python train.py --vocab_size=8192 --positions="learned" --qk_norm=true --attn_scale=0.161 --bias="none" --extras=["capped logits"] --init_std_qkv=0.0458 --init_std_down=0.0 --optimizer="adamw" --weight_decay=0.035 --decay_fraction=0.79
Each number is 128 + 32 x the weight over its row's rms, rounded and kept within 0 to 255. Layers, rows and columns count from 0. Numbers have three digits each. The size before them is the row's rms in percent of the matrix's.

# layer 4 attention output, 192x192, rms 0.162, rows 0-191, columns 128-191
128:174176115085076100127147146172124131193117120123089101134153081104134072119151112105126089120093130085102162147136128149103121173100137103131076124124120142137120098095126124101175121116163155
104:146142076145069184190163180155114176053057153160181086203139088162099187113139125106156093142114124071152129181125150116097090117075184167111152133122137081116137078082148160133105144096183102
089:106112127060169149128153117109134083125182120090169203117145119137145121122081094058138144132126138144131091082119131118177115173089127136135100131137124175133099069133141054152109151172150125
118:130109172153116105074167094107148138165164115161118137127136109155160160088106115123127094130161154152092101205086143106130152130077094138124126139135073082097090119086122106136077119127109186
094:119186118129100086072102138112158122104147113128119108130119155107145128090145126157101145136118097158115179146106113147138150118114154124125081116131081109139140184103112124174110151074125144
088:081132137134180140082119144089120087096125150070180167163075124094154167128130135103161174137156088161114115109114120077167095103153152132127099114121167121049214151147107124129154099089058098
096:139196089123132122151134079091079095119110081106092139120094160144052179118131076152097148089089119165055157088146078164083140105101078117106134064118143105122153158143091126101120134117184111
098:124145139103090135171152080159151124161118099158155107113136081129139083105173100054115103179122136124164078193082154163117097142132147137143176148103106158066148137123127203125112064153069174
105:144152125156148186144173135119126123099026155152168129202117124161068188103169118097145092140173194101154158100056121151137214126101104134164119147127194159183125107135109124114107171104212152
106:103082201208109110075164158137165165153131093113128132172143144057127141139101101118093101173120140144148172140090112137142133124158124107107137138120114105057143177158109184154114139140079051
103:110129135134140137077130132150145132169111163134116153159147148065139085117115091105169112113149139064087169157132201116181151109141126129109093165132134145142125187139099145116240134093144189
104:172140126174081128137111158129155160151128140144101096127146087111054132120153112134124105139148150065110143165186135139112102094126152074164123107174119138118135148091102123139116109095125134
121:140192071167146116182126157100111171048082076122144159140137152160095146147119138124113119105155124131109136134160065124096112098134162152127151112136135169143098107123121111106082127110137089
080:141148142138177101100168157149097090140106135111184133121096140161157124175147181082130153097127106120119107131114088130162125134142117158087110154078143172183122116139113151057182136090151120
131:095087164131131161130108111139108084148133136158154133155100134142113120158107165126180167164149117110106146166155111062124075122108152154140099094123123109169107173131141110120183120160133171
091:125143111215108134173091172120158161103131121101120104123104095099114157122146137156108131116152152115125172098132154161122142129132137075149069120143174126142198158095129113155158171145143147
098:104151115128136126132155153114119094133077183138172107113063092110127124156121144064139164092120122128155069157056156124120139183120093166127123130059169153085067119191111082130141154140145078
087:126131122106141117076108157167152156133093147180069076160094114114047109099149100153147115186110114175171181104078158110189119117159088150110123099130120028102086128138103125145154172144092134
092:171178078123148170143152114115064155151116069158116110107100125118083163115148154173111111116098118145099088082096134137089170129137127083155121083127236122074169104143085125183167165099202074
104:156126054126157138142150087112069140109093129179111143097099122136117136091128084157089112104095170107136102098136145103085110073114131095120140116126194144124089144128083081156145151152144123
108:093138130152116198122125111095144183108122133083141140141101161143078131164133171143161110104115173098130118117157098119147149148138125146159133094101111113111153102132177178102117124088095098
075:017114092184172124170135091186132184083109077082127127154124114151133153249152096136113084148156149186101099116151094183151104118187159087095170170105125157083143110195106168141113075248112142
112:121134125146150141161169092113120184098089045133142163118160185177084129163143147124149107119138145101079078095096104154055140126128122130124145105097188139140127072221091165100082151124166118
093:129118157114161149139142134121110081127091116152136135139066137142143101110102097104127109141136192174129147116135157113132149163117100126160115157197110199111128116124130046153154124169135115
117:115190130118108147147102100133203134089117113078118139097143153119184177123161128114166142169167113088117094145165138179095137151133146109145123177138072078130169142161115198141161060108092091
088:169110125110162127141092126125138116110162112078126173150181083131146117168083141150139142145103057138107154070215073124146129112110157087113103105168136125198224136089155119115140134047120138
071:177086126089154123116129101095138132215118089085193107083123134183114056148199182124099089077102182117098150125113113127139157096127200162176129123097132170167193126071169183088128151089115121
138:062164116081123121124115138106136106128108122130159116121116134121139130148112107159137128134094117101098110101128171181077137146119162176115130151111105109162110150121136156167148125135141161
113:098084182162141169130122150152109177163146097137141138192106131126040119190132146158181083164169139149154146134163152077180147127134146098205070089133121154082120106113098126117152147171139105
092:125172096092131110119157123120109107123050144120122119139124117100170157186167134064137121150130082157185085123140102143125142187102118150110120155068165144129105132176115167096111061176121150
078:151138121101145148136136134164111113153159154127104157121174136147131065047086127145165166115145121089095191087159063110138091106114155125093094136114152180170131096092151054048110130085170117
077:066105151107101136167148087084138076101109079123152155102105106129100114082111069098119075125126188168096134224089207168111132093110112119146141183098133167099100140117107114142089129138097102
102:043173086098108118168144141114130077130125108106151113096100157145127136111160155141119192144171137147099092136140129152089145181128149118092124168103113167152120094157125107155097087159154099
091:199093107191117057133082143134127141116068060164117122144127142061139117187139130130070091132098126092210117127124134170136103110121168128113182136096096185191198127161103164106114141109140129
112:115166134177141118147136124112095131140110097168135130137096148116141158132160145132126146108147144128160128170110115137176112140159119121095153137144114160173143161123091176088099151085075130
070:160156148114140158182136074144117170132130113167128147103125157181071120124173085125156066101108129106172091143073164134078122101119155131164140144067168098153112079123151177121144142123117103
117:164131110116136117128119096112143123104129183090138119134107065148105126107129110127143127099127104118115104084132132076128108112157141137159203118116126131129122189141233127152139091094062142
103:156121167112081121159144186157149087158123152086129141106159098176166124071172125067073166103154163116154155132155187161139154176119058122120159145142159120106165108138185162107089150129108060
128:141155131099170159117132105167146098164128170099112108130131142111136063160116101136131168116083089120099141161165119125114117103119103149134128130119104091110113186103105140154189146122138168
088:139129121115138196165163087117178166173146108123115114075154110132159078155121121143177104117076166105128147134192093153086137166140095082108103166127175085135161143091144156118170113183106084
091:103133078126118111174131132092100194116132159144096129105137134145169098092110141146083081075100117164174128147168121112085141136088112120109103102153123125114139229130095171113158113159103141
072:162111098164091115158193108151127052154191052107163115103089121197160193128147145112049149097167103193093095162116085076150083131152120134107180107113152119147237158116204182103120104119135155
108:139142100125121201143120131102082188085112183157124102115121128134136194132093124160098143122142129157156141152145123100143135161118101087105071086167162119052094174130097110147156137186147114
106:064117105174137096063177108117127063125091103114159151168118115117108147181125165090107103151078093141101082100133143138123209134100137184165123120075159098164160146156108168158130167034160145
120:178174136134142155100137089126145190159164116086129147118112159101076128146089152149129112098099147115135145073110012141113147122168131119167079059083115090111113091136131098103114192049190074
082:107141121120122165129172100122131092095097175190140113179113109145161130050144131102109096100133180114177154168069124102139131122031127134116076146126153154196116114079097073118134127090133192
106:150152084142138097086072134172165119171107103153153100113117193134122106095112124182145159162127148113134107133128108194117122133189182145070167195096102139215130130145161100084160127133217159
098:124099181157135156114099116092158137133155155103154126096110100111115123136128123124125105092142132118109094153079179105114148108157136096162127125098161101117135178145146127172162170143133146
068:134207113088152155115146098116095144202183100136084147082154151121111205130144116122098168113154085128075133102136146159120155109116064073130110078104163080126142157078065155173144111111130125
083:163127107196136113168135157161124127086130150135152202136136173107152216088114154083102181123195121141116048130117136065121153108181104134112146119203183156099111127190092098147153125092114070
108:073166140155160112138089167160130154149086155103170109119142126096119058193161130109142127105089110090175150127163133150154117093180173118101083115101128108106177187126072206114176138134113092
088:064118101091183086147108147080137120090119114105101150086127134147139047112117102097102131148153147157123121153130175118130142130093131118137115127173098165142184138127087099142135134165092144
110:092158085077187114158097091106146064139116130116129173068149173137122057110148114097144215126119118129120153127144170194120150150172097162093085121183118150150137191135076159122120142088109138
089:136096108091173137095088113120155169106119164171142182142118119123114145079108089149163131199112125147153162119129151077133116094100136196163106127210090074142113156133117109180156167116088112
085:115112118122150093080108135109146165104107118127133145149174130125148160115089090105102200217175118159118154083095096124189130133174122175048147143149125089120163140185188126094088117149096109
119:141149171063178136085164112153103068151144184115163101120141174140157127116171111111153160117167123117153168165123092106107109115090146129112108183142153172110099147099108085130127051185151145
106:152115135144122133178142122111160139047144123099157174133142107163131180104114139157117114100170120128107109118136153151122177155136163092136149143141071152158162094119177181140082078067109134
109:168095131093141153163075132136160154129148121111113124098151123146102107147130134174107134175115092152131151113151137152144119160198097124124137120135109084128116078123160118125107129132146094
078:108086120192169119091167096149151053124069097114122151161153124101127160100169146092034129186159135140167144094120126181146206106121126150127058164175166161128183188132008134144089132069157167
096:140074140168157087131151087072121100120167113164111143117096116082181184118108189151055184133150107137098156134126092092127123076077103103112129082145119133196147181104097158163118142114092124
096:167111168110080163133091147131114144172156145127114068095152182125136108149155179173082147158090136100161115134130121163090153172174136091152146137127114140138059129121143144104118100171177115
103:148105126101130135103158076085093118129134088157140138138120130130104135143120138161129109098092137142088148102090108148121156108116114148152176100091080139143073101109129166101098139091101140
085:094128154140138119121128125168177087111143187105119153148181070090169125152103129095077202142133063147102114149141108185133154129097070098152107136169092144150080152146078113151131148111110177
105:116092144183110108134151124162137074131098126084136155140100136122158114129109115123103124175126126128176096090116113161129162135156117141152134158106160149106165140160106136123165101107154102
098:151077080112126136125141104088120177162163109168133150106066085108127109137067123155169090117114139093096060120077160117112097147168131142126142108112140131093100186146127143175151145100062181
112:144137137083103121139141111098068118162151071168122104118093138163082133146152124145099142122141141181088118141103107096139059133129156106149136038092114167083100057117148095074065115206110144
073:171123148162105138117121087099182147086125130130128174155134167111188178117089118149131117076139158146107055166068137145126157136128067098148116145174184123103153140194105125127155163076082145
126:136088142160139130119100130138121150135162146113138133108138044117128140119075081147121130116144102182119129123105118127129121114118122058104124135090130100133131165114156081127172158179128149
090:149144118175105104156033139131135137111138109093125091062137178181067149135163218154126145115159142139141057137181078142054129129193142153149184107120105155157059056167173086070074096156151120
104:172096109137137150148143133133126164091142161113121152154152114130134123135113098145090110117092091160119148075132122112151104090185135063081133134187179112110116112142133090135181123155150067
089:105122134107114164177124146133097112085129162110085130101179122125201145104093134137159135148107156071140146138182100106092083112090111113127134180152141182174053077060116102142157086162095063
115:135086132171165111157119171152164185097144125146091192150187100080084096129091119119128130126136073160145133090148159123127170130115103087100111116159149088151117127205098102158158164164112080
089:156158153158090122159131181188143158104116129129137096177127085174093123143132130111142128128154093104117106122099171134157118173142112131164157112109130082104112119189132112182113145111158130
115:093177158142142138125166148189119099141120103085121128148170154124149107168159134095108121129108107123124103079174134158115180162113119114156083154149159148171145112123051136108138075126164107
094:099134159080070222068183128152084117150119163081157104184131145136102151146104112091177151184120154073136197121101076072092097111094115192179105116099183112071099070058134114133134097116223103
129:110102176177034096145099167182144052124166122073143096133135084107144126136094128152122154135131095113067107165168125118118091110146154128145170146134100146105134141117116119101175090141095129
100:095155111128134137137172131125074089138141169139164115151075157172152178114125173081147203077186145153117134139098112085153100154096117141121131134135137165153125202135150094124134134142144177
079:137106154134073129198116144092138126166132117144131120158106109125145132137145149115123098076152147147164141153099198155102160204108093123103142144099138169094128114167158136113105086183105105
116:161209103123137096159138168073116163121099109208105137112082113087148157117132134130133087081103098152138150172141157148124105165119118124110095091111144100148129125115085148102108138101111082
087:145186081135128103155086142135015140158144128217067141075112161094140163089115148089070208121123119161138131152155103083151051127130117125101123061148214093180152171101116107087163180140161175
101:150185151070128194157135110102125105167142159171082132150122125099121161058138152158201153144129154112133185096124127110132143183098086154159074123197109140150112097074103119082115108118125137
090:095115106134112131135118100070068100091145107125135153146046126123139112130071117126100115126089112143124099154096144080129078084122134154156144053090150124103166163084132104166144152100110160
097:080160106118138080136174087175101102156166114066126197096103127128172160142094071085132163103173115131086084105128119118130127127131123136105157142084144123112153114152101129112102097097104123
095:119127093125198188119107111106151145102134130115119116119091110092117110168148129179144095137081120111161135079152097176188149116176197131157103166099122166161149127082149110128118131134136194
092:174181143164148156157189111150165123137094090120212147136092103146052119117183162084130062057171170127108065141098134127088141179180139150189185135105186115148125143167146099135129164095169106
106:103127176164162088123167161184141161202136086130131185093161198173108111131172134109170117097232169111148088160179138118078149185097138136115093169088130148150094055186096146092069090212173141
099:119222068103154091157071106191093143143128112145046145106147180155094115084147073131147125122152107160121135107124143119142051109179115160110180124100128110206146146111121160072105148161163146
112:149167126103163142154155157090108172155150139127153126035110114142140123123147100171116127091115115110092087110145125128127119135162205013124078134125170141157124122158094093117166117138145088
083:144088151191171110185059131144112105139124150108077142135102175168161099186128123163035183100139121125169202149179141105152081118174078135083175113144114130207169176102152184092178114163102137
117:090156119124101130151081139180121098144096144077113062099136136083078066128139158137158156183103129112122123090177104150135127127196157179155159146118108145137097120117148137054133095121137074
092:135137092109093147110112106091162165079125121090146117144125152151116185116156099123130107110129174127113131110070121154135129105134122133142170117126106151097122091134178187160095135116102111
124:152180131097146135144159157179122126140110144131128095140107118124090120091128154117156151154161126136151147068126091111148144157124148155163138132118067122139097095139162080120102124123134101
113:135164132133136111151147181130130076112088126099147125137084094078168097175118118094129112057055091107137099116139160147103110105151139124109153145087176176148154113133104107108181123109102102
136:150128115130072121102097158091111138104166094154077144151161174106116157117104145148075089085043154106117175051135124113125151085058108150133130076134120124159178084075118152139141184098123110
110:145156162126113125131114162168150105126165113115114130111146112071136128155085128138139161108154069130127111123137104142150141171136130111133112130093117108146108074138107078115115146088133152
097:141144108143125163171135155149154152093083148090141121151109124126087110110152130161118146113096127112089155053089145176210165119183128165155162131115084167146103125130163178123141146119132137
079:087150129175120099174116166111042133123169092209168117075089174123136149149131175126093144097132156144131093143130115106096127155131185147133104071115079236116049112107078153169085111187109146
111:137180072169156073104153142190121131107094095126079113141178137179125157130162118136123130123174131112097167111191096163101133124117093110063129138151146094181135139145131154128093140106163147
097:123157127098155181194131179117115134163155125173160118082128093157086099053140131129143130118175148136131153138170141110101171154105176099166052120192121134138128169068077062160141135134160112
091:096149080103153080108084147121046113088091137181056082124115139101163092134107134153106135135060079186135144102111164121152124121119103167131130105112118156133084161108097116113131144164121166
103:101133123107124096058164172183102081104105123043141110139116117078122108150113083107127170163147085139173180098137090097168053118138164191084125150121127133105194116108107146107087115169160118
089:182126166119120126104120126137157100156148147103138137131091102082145177137085110169132142122121127160101106108104116124153092130175122108153175131118104123080121127147158108130161119135110113
095:122113146142144114091090118172167133176143150138089153190150092122085089164111147075106044118045138120166092107145155150158186116145057092154148094064155046163100075146152082118217170100156135
099:106216086137129078110132188175133092109049069155140082146120126134094095147165120062143149144102109122146146122133119167116067099116150155082155111101110091179130106108092066110100156114160103
123:104187131137149120102146169175122098159104164144120100160170109096137107103182124125125130114141152121126146051146130132165178148121167106148058137172126159164140128130088100140124109126159158
092:096114125109190155112141071100128144059094161102092146123133122089158127161136123129129124153124140137156094114137129107137117127150053141140148138138172145073078117138103129153094083150042108
086:175179170134142133102155186115138165107127117165157117116140142103094118169148125112160105050124094136120112148140105054111133114094158118207070096125118175108090073097080101088131184139110065
099:167152149167095121103125194199132167138179151138161102136154125145135166117134089116126142089167138120099092125099143111158113110162145074103159154117159119109110150154160059182148148143190170
094:094152148109159165080144065143126159197160147165083160131164116121153100164110095114158142115103140144143130129136074107181129147177116111101104103084133109135125127122138145091122111143087186
100:117178095123139120119071111111141192127144114183104165118153122123092164101180111112117091147154169142177059113167107127154181088135199069153127106111070142168109045123134117096068053129101159
114:089128147101093108061100137111159091095151148113134124121143130095165149122129153068152130176105138088113091106087139155139166123104173148133114146143128121117192091118163141169120110077138150
110:119139104096078111183126155144130115191151120147119104096122182140109086124107071126123183141132130138142123175150130169109097241089085161069119146102121133145064135203139101166098137189171083
069:103138098120155109171126161155090062174103104133129097122090171096146118173114145094173181140137109125158131055107145163125125167159087195063145130146143146126158166188086189147175176111114067
079:181100149124065090190109156118147151147120100153127129127109115101143136132111131151092099095105142139122111153163139132040065107120131097094186116109114108067096113168134146113144121164078056
102:120122071116175124102139098111121081139129096126169142129114152169137077137091096166108118109065165096114148112142072153089106078136151169082125155116165166200125145098080054106135167079177088
115:178181142128147116141180143107085128099077124166160111138120135110148137135138129115119145103124070131142056106067110084074104116142122129109145121084186146135088081143078112080131107158124105
095:145086136103157080110127101139117077096119119095121180116181098110144103137087090093099161154116106154118147079132137084117091081126128171114197144148102146165163194101130135135135094118084153
118:129124091146129156114156096126087103123094173163142097214098142138088141183101119127173115075081093087180128113074171077161144132114123222125179126049112114119082134126136163146131171102131133
117:123064135178143122141112127122141153108135131147118162169117163120108085144096122151147080090110145117164133090126138109107146123162126108126102141129165154133131119160118087136175132124130099
093:125134161110151115074134115129166154194165093131124185094175175096182082096166070080146114106135170103133089078069188117138128100141152139138123174115119159120132063128118119142086167144101167
095:176177073084108140120130137142119097130152153155095159146132141057124189077071077136180156097132089122121208113102120141176119112083119125083102143117129143154104105088135112127165107068168114
074:149073128133112114124089091097181069084098109071098084140128091143092115181137115117113092149084114163140133099124202182145144125109088097167160111142095145098144059146175103149125151172167070
096:163092169118152109021141105166132156149108175104114177143192111148169119137138111072127122170159112089138123125118124122193155105111094121117115150111167083121135107155127109079132124070126180
092:123169101074122130136119116148089133168098121179072156118138167207117104102136102108147141114098179097118163135153152148114135130082099145060129094108123088128140107109122169071097097124123150
084:250097124163090126181128137165172121135160113112144168104116109116081116111074079187104118031137144051087174130140115134098071147116129140102126182099096189184104139122141087147192160043142102
096:131123074104156120090150091133147108124074175118121106106140140177164124104154095092101130128067180104137147102083082188123162100081107144080184160102208103130099115147201074125093164147193148
099:098210094116095099112157167116122111114110103105146113124113125099163152089113078147108151106147176142096114137141124160120143127119158128128137190116103183116097123090106062127074114111114128
099:100080159117108122159115156142159122135120162170149106135133120138136036130110134127139101121120141119139113154129183147139129168144164137138122154171087168129106161156142135136147089170112111
089:068105086134135111093151061087106110115116109179065147166167121139153139131129128120090081116089136114086131159144130109075134084069128103096178117120184105184108186117148114161141102177108212
099:117112143096152146129131120105137102106137160114136125153151133129116160111145121129096175166152075197151174137090114112161146124101103102112085124172147098118178138120089130141144074147169077
108:127158152122146158152117138147114155141112167151125151137121147097085156149150120094110141097154142135144090130107174109160160132159119107153178109090170129142087139170116129126160092200133143
101:119104199149168129096168175180102162183152131115224150107144150202099171132169111109113139120219152126163102092135137104143158130150178083140141175083125110158176166132139120133113085180176128
121:083161136131160120126134119122158127127132105145128158147090112134112126151145118119158138138120139147138096154155153136132142139130109107146127129090104077164125156127122085164133149113092148
104:114196118088138137092130112117094161094156146122095146071138171083178165118148139149156175093132080174109122193080136118153111137162108106110071131150135103098128141127071198087160135115074172
089:040078185143141110108127110061144072101111172185136096179105158061213111111145211135209087154073145127194112111065167114051134110116123153144105161147129154150144150138158176155144096114044137
127:119115127132116164150130129166116114129136191093113092097104098083145086136099188087142175122140099111172120138147170107149109144165084111138085111115142133083072106097108116145137143114148123
100:158121074068079095169132132106085092111166074171113091079105076137153133122100137154120116119115097197111096166119131119089106180134120109126150122126153167134103130094147092161150094106114148
105:073173099145145080128096172165141209150139032135093146122146180151160130144104120124143130137155157123131096081171174193133176184143102135049138174119092106184173133203100165151094154154139152
083:117112132138139110107178078185103042150086154102123091186154044108103092191166150090102106160085029183126111124111129102147142159201108159122171128090179099140117172124137178096162097097085133
082:155054150155061087152061152163167152135162129104102143136183107092105086128076117157126077176146097158118145187141239134159144144128107110155115134202035097070082139144131096136177126095093112
105:041123112134070122108101144132123116135122163128130054081145157140172110111161164081151128188093225046119113128122130186109138085139139141140098177190149158138089148070114107172123175112167155
113:073126130145128108104128137121139131124140127102185144138125135132114116163105107101162171131133140078116143131124095145122118116116149143107096161112100169200115181159119083132134140115172125
086:079130124118103104103118175139139140128155110147170119101150112116134101127096119104147094170100142097108122139183093159135129114116163125141080171134105147120106127126094092153146171095103104
083:136153055122149091128076159074057141100144150155142091107072091150123183104083137196063190134096073179142112119126059130103127131174144110062151117100143128166091147076122044131085183123126128
102:105156115170126077115114155145068117145130159142119129112069153114156140102120153146128132113168148131151125097120106073131112125108175146119091113104133142098186182144118159111167099122093129
092:120128156056127152149137121134187081055080160103162115131157065192142077099151093126117142154113101138109104157123106121114079043102167166165158127162117146095155073082151137086092069150119144
108:147143081020171095118146106086121112145103083175105162071110144122171119156110073095106132103121083164118143098092191186161138164122102109064115140120130165157071110160076152169119148171129135
101:125114142158129157168125153158157121111131143125141128160128124140105116136137126124083156140162092142139194177155146126213131146083133124130095122134089127127169148095114148166121145148148105
086:076134150112098130079164154149146168100133131060110157121255100098163119127097148041173149172147122072097130057148096151150150110140104139107119146175182139138145070102100148128119139088114126
094:125139126164128096090147116128151171115118093105127145164139128132113154138155117089150098157117128097123126101118110149140123088087133133143149138097092106145163119135125150123109126103146126
101:146117108130208132107153125122121112149091134132095133118129143173164083136135093157073072084061139130124136140168166107100128112089098155116155147133179065152191188105116121131147212130124103
131:179148139154135094107106189139100145130124146213131093122109148150115179070150165120178130133162137116134116104095196071143120136089149145124130132181127131158132130127148105149168159168135123
094:117117131176063074079102179093132171084178153109122094105153093100183127117082105086105125091078077114113083134112166149102111062099139069071151145117102071085143149089143138209136144125092155
106:142127190197136137128115149193153131174136141103134080172098118152113096180126168111158106125127129090116110187123131148102103158167085149174171147115114079141102150128147133138143184125137118
103:135086144080110146126183082106130082213167119147091155119164130092082123117127155103107125147072116175116160115106072131106177162072077114122095087140185078133128107115096134107101213107160089
117:156118122102078139110133102155131079155142134129132157127173110117124184039110113168106123180154159072090171091125059178128156104092149162139108176164126140172137120098105111091122134034182151
096:075153142157116135150080148162141146100115150152157106122137134137111129063166131124151073121155144146145106153090184176119167131145173119118107184120141127141093118123121111116130107148177140
067:163097168139193100045116139131148132111103157110132138098152162115157071111128113171091101143152107156124137168117204089112127085153147097129080145158181077146135144150083075100159138137165101
114:112146139126158137102109071151108115133095128148117094172088138127141088138142152107110127166138138132168130125085144120153115140168112145161120109110133130134095119138113117120125137132127180
101:176155110099139140132135093101142119195175129103131212093108144149046174149143073101040130051151143142106128162128181141214209135082096079132108064077081111113173143130099170178115160072158153
086:158109120116165213128154161127133117103071171137161106190156073145089116131138140125135112132072137118109158091117155159183164121148100156168147143189187129108124083101138100132166183085167111
089:086133135090173144091168146153102106137132187134113099127105162113159110134132104139213187098149127111168188098126131120153103164129074090110074190142128176135051153161096085161188144189094105
097:094104142144070098108092133141165100050122146069154133108151155135157132117083120124098141108155145128090099155167143127088135102096136110130123140150079155119063128162137117174154118136132118
108:112182104122139168114120131130141153123114127117126082129171135118130129146152118117169117138126142101137128123158075116150130106106136128146100153126165154125121098098131132094129126102141095
085:130216129103210176088156120142076114096069170149124134109127138106080160085142100144190154163170092198193152126081105071159141104155128147131106134130189099129167115106069125080100106096146085
120:155128143187141124150083088178130123170135108143128149089129136110105146154141148157095161151177097124122111134155097113117100121163128133142122105096155097192103178141117138096177164125168152
087:145069156071136193115126072088127101149131145157151108153104114121082071161145100134150087103101112162141127186047182080214115124168148155172180094114082117080114120093170142111117139116039151
124:102153097150130087111145137129102143124094108161114120123128134090148159112120118140150128144149130145131099115105122132078124127140143112100121165132170148138087133157062088111122131139150095
118:112134131138098112136071184130158138089176142113147131104099110114081136134120133095150160158092104118142139119112133139149100113154165113154116116117079089150099088117120071193112149120161096
097:069135113140115133178079119150171112119129131129083139159173166101129109141133119141146120153148148104106110127197164114134125105134143160169155123170057143114176118121123177136156069105092166
097:188137109144167082125050099117165128121100136150073217163155152107088135133133127130102144123136105148148155125158153130145152119126066108104114085172102140178096134193042112097133122118097115
090:097158097083136162136164151099104093138125111135151094090078171081148138134093150153132186127122106184150125153138088126134109163137148120080087117114131164096074069169077111130112119167170041
086:089179194100123053048158159184189140138151152112116164161178070071171087129125120055214091112115065120133115101089145122113138133094098160150114139111110041107124122174113158132157106112077122
086:166072141132162151120101099164166146109199127107082223143197113152134143098096115171167097086154164110153147051189085134125155134117118092138137161174115166160162082136162103142124062142104154
099:120106103113133123167121138088129110160106119145124085102081123164097066112146144152140130120080142096094147152125206122135128140134118140086124104119146127125177146106138151134182156136100121
099:155133075121102045078098097143106069091118118144080142164123097134129154122096116146124097129093097141084129107117131129085125122107100199139179110169135140156063183133120099143125144088105226
088:147128107107106130135147151139146173099144128159089129118168138094120136111116026142171095083100099142134135164123191104169077066132147121125159154149107135089084096105085114113114074170079137
093:134139140111133159145117147099149093126148132083162130148071120133125130076151078186150148100155177114088226071137120129200137112106188131154114135133104165143196153077190095117088153124145152
087:136149091173090105156147162118105166124137141075096122089184111098136155121133108109090171127137120068138156114143087147156134111077104077111088111127125113092123097108092130130086182077158056
082:119108135143191120130117102131141086128133123121116167158133103170158151152167152150056091148121081207120123143169160116174163143174090134112154133138127109181140160127131164114137090139108110
098:123110140170120066097164124157114107098102133130184156142149157171134152132165108088059146148162109183156071107070103133107138111161134072093130143112213183119101132207096096117120093181191090
083:094103149149115112151130146122133049148135165095087134154162113147044102108171199115106138112120066140060100130084235118117146120082042099149111087168165095157147159148088132138191185081123084
110:135106127158109133081123082147143168126203121107073139135124116118121134153056063183156098099119102130151176147120092115182113129113144148160093113092059097112129153085126133143086164086141255
099:180170113114096150137076125113113159141142147116118080109133131113099130111143170185101147138135079095112119088139086137116113160175157082142121093136129125141138118118151136107175096128135151
099:128090122097130095140093156073161182108163131090167166086140128091138094108108101152124129142160156104102158113125103152108113110146202091123081139160101146117127139141114118147113130112107089
112:193163128166129087091094099147100186134117112164080172172117203112126166165097133126055130127101141190135092126075098101137098091182081161146213049115112075126101104177150150094126205109126108
114:133165105091094111186131129108148131107106110092136131067139098157156149099153124083129168145149106103093103153131129153117056107146123102113163106142147149104134106114144143109107111140113069
098:158111093172141040114136117149099125114115082103109124125133141184111135174079081149120127109126138132128139112096074148086094091145091147071182116111132123133060114135135054090057200112200148
111:177082123159117153136167137136110189135109103177134149168120131090135137122107117151138108121119175125124135076135079090108131130194100119115145141159139157117050076168149108096204141133098062
085:215124121103149144139055108154112141125122159136107109130136134125068110136106125193079153151131034184145150095133142141109144157174139101155135083166138129142105176119172152150178181134166141
079:131085141148096125094087094064104149112144060126063120112123208048133138183124192126105138172132134108143193098128105115111113138087119155138091094114124125125145138120123147131116162148125093
088:131086141147124168056144127116114119190143143096170110107121107097095088137091122162132147150103155112163138114151072112169104144183170138096068100119121139113119096145174056072113160123149094